{
  "num_hidden_layers": 10,
  "hidden_size": 512,
  "num_key_value_heads": 1,
  "vocab_size": 8192,
  "extras": ["local attention windows", "gated attention", "learned residual scales"],
  "init_std_up": 0.0142,
  "optimizer": "muon_variant",
  "learning_rate": 0.00194,
  "z_loss": 1e-05
}
Each number is 500 + 25 x the weight over its row's rms, rounded and kept within 0 to 999. Layers, rows and columns count from 0. Numbers have three digits each. The size before them is the row's rms in percent of the matrix's.

# layer 2 attention query, 512x512, rms 0.0893, rows 46-63,110-127,174-191,238-255,302-319,366-383,429-447,493-511, columns 32-63
096:479515468489497510533527425502447470507506484513501490495487568505562545500479498476451449479499
103:520481527514543504473476515518478464468512520502515452489502483511457497511524529507523520510500
095:496471470517454511501509504575499488515482472536460527487511494458494509503561510507460498492520
094:481503462502510521515447496528506501549510515526526527509475502487485497502516485522516538499512
092:488506521487497513515520509483500525497479481508477472482503503480500518518453515526480492439495
100:499490509535534498503502486476476516558499503506476507503454517494545445526531493530461475465438
167:456506515503501505520479504512519517487514503530469516504510527529535509487492497546470480455493
093:557493513535506533466477517436472538505469501465494504524509506479476491456490487471476465517533
106:524507493469509525516497459476506508541490480524499500502510455466485482509494475484516515440477
116:488520477490490516445476526495513513497479529476443511486500541510567517502493451510523518498482
095:530489518513515534508491523473520520471480500510485505496523492509461508485468511515539477491507
089:482548522486481510506513523502459487493517502501549491456485514486501500513496541498468513497503
100:520537493499487484490512433486554494562508476533464516499494488487506554498483479480466467477492
110:467515483487523541539480518515514492548511509536510501491517544510528478470505495496489506494470
098:507514522493478500492505585536559506492529546476460503499466497500484506481481484481496481490473
106:496504501515485517488493542493493486559538522493482467505480512492510502515529522545503498535510
102:479496508527480505494541498520532479488498492495527496538483510470496494521491455502517495496502
097:498475519473478466509492495533498511502484479460518515463484485509482480478479484453488486472501
115:449494481511490516516456524497509513496518508519485452499532437515473504443462503478476476517517
115:512515461473510532473506511513473484483517607520483523447489455511492509464594470504505492465503
114:494541523516480505526439487504543471522547506515512503501488490503453487533498433505442480460492
106:505498486541481470497495525486514454442553520520458532470499506456503486483507480488531474496515
101:457502542508507510477480474504524515494492448543525527510490498482490559476486494509532485508492
107:489522481489520495521494497532527469492528532513481567484436532547498462527495509460501468477534
137:490504499525468526530494495477539507506555457499522476539503484523532578528488518534482499485518
101:498496502482532488489449494480493534499477452473490512500557530508455478489511463476515528501491
109:494524510531476492476498415485488488502511534530482489468491537501521516538489492464494486520503
109:464490501484474429506515520520504496528489516475445487552488532480512521498504533496463517449524
102:492488495531503525494527462501489568468472546502525541491482505551492474491516499509511436526496
107:492530520514449488509528489514507484529503547477527483480523512541471501494485464501487489510530
110:449516522499536504481549496525476519495516513526455509458539456530520514492488504482480495512494
115:491524472544477500509471491512509508544463508493482469461523510475461513496459481479523507526505
114:482522473516523505541487477476527541485518506523484507507503527492524508509465466483483477482508
107:510449529469470515485515533535506505513516482509543500470498475502524499513566445549539498492534
103:535533487540499491513537476503517501509511467482506514509533507502500523516543478497492502520512
108:519510509481524490471496487523465495504516510490499507440486521500470485504468476492493496506518
105:443556479476525507511514481482516525499464481512555487505527452515537539493513524518516503518511
115:490495434473538483507484487496443516473515541503508526448500484483482520471508507499502557559470
103:480524502465495481546484486526503488540558518485494519504460452561520493523510475539464484482459
098:525506456461520508512511499480517453489516472544477456525476502460505460525506493492532491496485
107:483526483501488471516503497496533550489496479467524532512431499491481492497468485535513474500463
105:504508473469491439504492499504561499521493503526492514486453523507461501513549476508487499490514
133:468564504529456478500494479509491486488544479491507452506494503491494519476482480489524502521503
097:518523476518466510465468516502480513509531537532464524472506475552467523511497553501476502508479
105:491466509491496530490505462511520504502537545492471501508480492504473491536501497523510479511453
111:494535463461476483478484512472510482502522506504512507496502484478487464478469509516526486508516
097:472480479541538521498532510496526491474477507491537494518512490515530500499486498470471496485471
095:522507540494509496543480531509508498521565522489492518436487512520459478499554534478510488474472
110:501518453472508469508486493480518479460550503466512481481544513454532515546461532461490515510479
114:491501499486494484472511498480518472533435532500484470492470486467499512452545500478520519464481
111:534519479502493495501507519514495477471500494500509491475484505500466493483494510512537538517483
105:515516491471474510491543519502499516529504516531483493461463492506513492512516506505484530513527
106:530501515517489477524523458497509470472511469467501520478495482472496503555491519471449531521495
107:501468487458483476502486491519452464474482499461484499448539475500498529537510499484511514452488
111:471503476504513517517541504509534559487508463513535524486475501483492520509451474501524477548483
111:474515511508506467493506491484463500507482551472534493503480512506470470501487531502441521510537
107:476515497535460466490523467537472546464503528474503462487542526513513527504489495547444510482519
099:503511498497510500457489477514506497459525475512442507504482547508499481497498516498516477517505
110:458496500482530531512504497495523485487489500490473535549497489493498491501462508529501483507454
102:511512500486505472508516486452501518468535464520532459500561496538524518518501439461484502509489
146:539519478483497471502536486503498510506505459496513475490531457456511492472467469549487524511465
099:523541509491492519502524504479538505542504521513493530484447495471506508515509465498506508524474
114:542526526495468497524515482508499492507490466504448471477478539485511493516487428495508498497475
120:516488516484493492503475503504531521534545502538509512494485468513457568517481513479498499482452
095:491458480555488529542526492526517463471516496502504470442515507487509541480502462488516541449502
105:502519492495447497440482511496480471440520525494495499525512518560514481474529537515466495528539
105:486504494537470472496495548488541447491530467529548494523511487531483488437511466492510506472498
137:502503483513491528532513505506512516485503524510458470519478536522534486520499479471508530510558
113:501485477512507501488481529504493543507506503513510525504494494496473533479469471481440535492478
100:521457461497487491508540513487527496481469519491487528476522491501524505512531496529465454521541
116:498551514488485506543511496489513511502492466507485491528524567517465479520506515490556492504490
106:527489464496537486430501425476464479524527463488507513453556445461501516448476492475505530487510
098:472525527518509470516507447523554513511543518532495485475503532475451536541499516503481522504480
116:512523510520437507515498482502504516487502530478531490463499508500476529516537485477510513488514
100:483495514492496557549541499500471473559487464465488515527533498499502482524463503557500487470497
100:524512463493508533480504462484500489521509504493519498476534512485499500495469493506515496523499
109:484568484511507510546501489482541519513451450496462513541512446443511508456471502518524512473520
104:515471499510518488419508531527462534519475464497506479516470539489512503521526477537488508487508
120:463488472487500479532483526503519518572499525592474467493499522505483457492450510506522503498496
102:566502531531476523463488464500459509495506528465449484488531485534509456511527516493488505492503
097:497502513522540497511492482501498519522489454502457466503501444481503454481552455501495487477488
106:512535493491496482449483506463518558524538505519439513470509510547521501529479487477548469528482
104:494524485529562483432519484510514520490512496508480494492526455515505498463485542508496500472496
108:522492503455513494496501487504492468483481536497525507484485476487527458481554489524482505516519
105:511464481466505511521533473504437533493485519481522531496480515492543527531473492488493475499495
117:490511503505515526527534492502519458524467543511496504525497518462518437489536497495512499483480
102:552470451504496516540533478511509513487519498499482514467495523489512522453480511485525532513461
108:530470524515502497500555489515514487542555513478524482494513491500459514478467518481530515504523
104:510485534516509510502480486503542502499539490466523494457502488514524487524530511489487552537513
106:495539513511508496480493474475509521474518505479492525503517468502492472495538487455474467484487
107:497501492498503500482494491519493515491477502491489535506490443537502478449495496498508467491532
103:444519511508494511499476517475469479491501526473545449468523491553504540512522464490452477491521
107:487510500513456462520502511507477479526475512485458478509525517485489534502478473507472511495477
106:499544533477465518492524473515480520486489465517490474467467487448503498452465458507531498472486
111:491500492502499494520455541520513547454541494493502510496444574487500484510461516489512518459496
103:494458505473495491502491506529485464496552530495504487490481503494498469502478514483486483522485
107:556449495484502521485485456429506514513509500479482500475523480494491514520521492540509457483476
098:504482508517503488486501549488459478480543461531500460497517470514463469492502528505457474491468
105:484483476489523482499489490517492501517484479489536503495487527442504537501461549493571506490503
109:480505518500496507530496515491514504493511475524528542490502534501521477486519550511495463459513
096:504497505514515498476508527493481510478495504498516491475555465492485492495479475503477496506491
095:501513425499540442494494502510528498483522506503473519492512510481498464452504483477508520527455
098:503459500479534515497480499497485511460474488489532502525532504520509518479469530474546432457518
104:470497494522496487511501509545539497513507521491513502496515473487491462485518506497473533501502
104:554492468503523451509514535468459580513501535515485497516483520501500533501471512483514526520497
106:529499470504487450490502458484485464482501524487466470474450514474488484499468462484504492477502
109:538427512469525493486493445472519535502485507500535482486546476481475547544475496523466505534524
105:500437478510489500484521471438518468490521506476472518517504507473497479457496511509507461526510
094:470491509438486507505546459503467541497493484486533505529462539450489537486468502476504492503517
107:473501492465557501505518468526502454467544537526503510453547513504474463494472474494496533521487
110:504508494474522480482496502536488482490537489455486498496452541498465487525546521483517513561510
101:515480501548473529464473479482495452479467533539509475504489513495484509505477512521499489492524
087:472481534503509489495480521527519503474488482504495483479470520509493512489478432512534474503468
101:483495517505547512466509547474504539511534492499515521505455557517528500515486469527460531484484
088:472519499470481510525515481480525495517488515520533493474539444431506508457465514516526479528516
141:500552493524482496484506475509508489494499487449518474522523525492521516542586505505476510527478
090:501485479507491508546469501505520522452485489482454503470502487563509522528500500490500481467544
098:444453494480477477529480490507500474546497498478501467474543498517519486542516467562497520462522
102:503521510462542512498499512536538521551474468512492461487476463530501497492486524493514488493521
090:482481527486512549492515503521491511464491476492497465562513488501476471497543476510512461515510
100:454443500473501496522443504500538510489478495520530532447462483540531477484487478490500492490504
096:513486481522506524503491521492492531517481486507516508485507535511493508501514474503516482484506
116:496507515527512471538490479508510518504514485504492490477470461502502503465480516504475529505506
106:508479499522537507511539491517475532550497473509484457478519490464465520501507510491523511543470
100:493453498513496500469545538476478496482495495500517487483473511510472495529524520514496446566516
106:510504538515486493492521489505507504502502539512504472481492487485447452470469469509467486486475
103:521498467537489486483462496505459486499488478443477470518496508489454499463467524476483481516466
098:482545508464473549498507510495489502513478509479488488493511520502527494538463436494479524494465
098:496527488494525486517549482504493505506462532526531509510515496483526493486507495530518495524508
101:520507472476510488474530481459463502496507494495521545444468501489467510470517459513524486437501
097:499489487500472468527482512523541497528518530481470495491497457485520537513485466491444507498461
095:485513539431476481548531459513509541491487425519479496478461518513455508519464474504498490489483
101:494501520515480543531486516508530513471513526492497492507519503554528503514466515483523486479481
103:495427465510530471534502482535524547516509521519495522501518484489491519508499534496510459461516
126:525520516501500502535516474472497464529517481497475487492496493514502473502474515491482530515480
104:536517491508527482483493522442497503512460465507523473465558467514507512482509519485482499539470
110:466494507517469502490475474499543490550539502509458524520510541498486470481509510498477485556518
112:476519518544476492475481510552497481489482488513523509459499504493532496501514564479538510522516
100:492510492515487539510533476516509458497498526472518476502509475507503461457494481465514496451510
094:477530471495503510512463480472521433480522506483504529506458519491484446494538511475472513497473
095:550469496473540506498522500438491517486514499466499524514514482540502504483440508465489469468500
108:497468475521497513539515531524465447553491506509503497507502469503498496469534526485489513472443
098:494520455508532466522472514475501536462520481509531480496483542451499517480502490489506505506464
093:493486488478436442434540502537510489477536512530518510479471487552498500523504490515485501531523
102:518547484503525535490504489531541520498496500484532496467519463471484493543477493487474483495525
104:509468492487497545493495460456498489527480478483487469529489525499488493451487514537531503463504
# layer 2 attention key, 64x512, rms 0.0827, rows 45-63, columns 32-63
115:499528500497468534509543500546481541494494524505506514485504479515469492554502481515568486514494
103:485508466507506538487530495488527505489512534465505499559459510495488466479483491497514460497513
102:544511503529482461484533509514506468524504431520504471542508521473486467512473527486528511511546
108:504512482493530502532495536483518499490479539482484460456491501492491466471511518492495479502483
096:488519512542473473467548518481472458483503514463492513512504494494470498452458470488493519577549
095:498528508502520494479504511523484508545487544503506510464532496498541530506460547501512529520492
100:494460487510554473470535498499439453457500522471507529520541526492503497466504526489546513520527
137:519503459495524442502502549512484526534499529498515456484510461482497528501495541461477528558487
102:481486514500477449506487491501555498511464529499503456487480492484519497562493505520501485499495
106:501495503475555517528520484490492458474480521461566541514494491521510499496478441487494473522483
106:492473510486518489483482471531479512489528521466500517454479525527487479520532450549502481518487
097:504522450490514496496517474553527457475510531470465506482500489544509567487517478504507487482495
097:487509544515523501462508501479513497490534497509479496466519477513489526505483511489466510521534
097:497469536550517512472495543484507515473527517534509478548476467534501449524514512507504501530525
100:523525474494534470486467495510485482485499429530479473484535508490537487471492489501541494542466
101:508516520499503503488492481528519479547491446522485522567480475457489484462497526493508518454520
097:511471514509473455520511487498436497497492563510503480473472504534482473463478539542479475497542
107:486493463496501534486499558492481470509528507483535518475446480495483518473507499480505520543505
100:483523480507480477466507501491484489551488551549475492515467574474514519518501507468492496470495
# layer 2 attention value, 64x512, rms 0.0938, rows 0-2, columns 32-63
102:543526461480509522496529485503509479492488527479496499496521507519456499496480485532546458523479
101:503508542488519539522528459445493506471512519480531459496454507501523494505487480474519468504506
098:488512489488506495489490525519490561535513524500508533510526483510547485487486490522512512468448
# layer 2 attention output (transposed), 512x512, rms 0.0803, rows 0-2,64-66,128-130,192-194,256-258,320-322,384-386,448-450, columns 32-63
093:531521480508496460524510489496509523416492501503488483511469483498494480501447515504479489497493
094:462522480506526536487502470504504521480506520502529511473493506517462525525524451473495509490496
101:469515561530508514568485520491474510485501514451530466495512561489516477496471516499497486498528
107:513522501526512478477461494509466464499509489548471529554497487514513512541445500509499495507523
106:511527492464476496516538470508464508492498486501462549493500532503500506481514508479519499483522
107:492525492499458421468501521467509497480497507520504538506469493516533501538493557487468550511464
104:473487489463510498492516477503484480501469499497511522530515459508467535530517513529563496507514
096:506517509501486500516536520494538531475453495487500526495542486533549443474524508500491508513509
103:504504526499518506507469500506490501480523525480502481500510512484536533505462515554498512526469
095:463470510567522491486469520522488486515497503477504478556544499513498492478491470502495539466498
091:498470519506547489489505503494500467470464493512477458504530493516511544472504476469439493550544
098:498448461475501500498494518478481478509498467493502499459503433517462512487510510497440494492503
105:456540490467510523514516516528500493505490473504482485495503490463507456514541536498506487496504
110:490523504514476489502501513464501490478539495496548565519504463534524497486466497456506518474475
102:540520524484498590476498504532529486491500517508540506531496527513480499514473514494554496519460
097:521503508482529520489559426532504493476525496462469501493446511506451481513484503497505525465479
095:493521522531516530478501485490494521492516461503487508492487527507469477500528459453501490517489
100:474516462513485503514548507519501466489521493504482518522506489505519465450512497520536554458494
106:507519578492496495485453502470485471567488533475529496499499499461490503520497527524502483479509
108:509491449555507509525473512546502493520486494486462542519542517492496497520525474511516477493462
100:508472484482529511490510527518489496517501524493526462482499496449506538483494531510465499478543
101:505486510481515510482518489496527460511460482523483528520484506504493497494468484536550466526508
096:506535461508496529567513459479516486504504525481538467494506502496482499499487504473515481506511
087:479469461496488467522454500477539500459513495522531516511523507522540460499509504510441515485498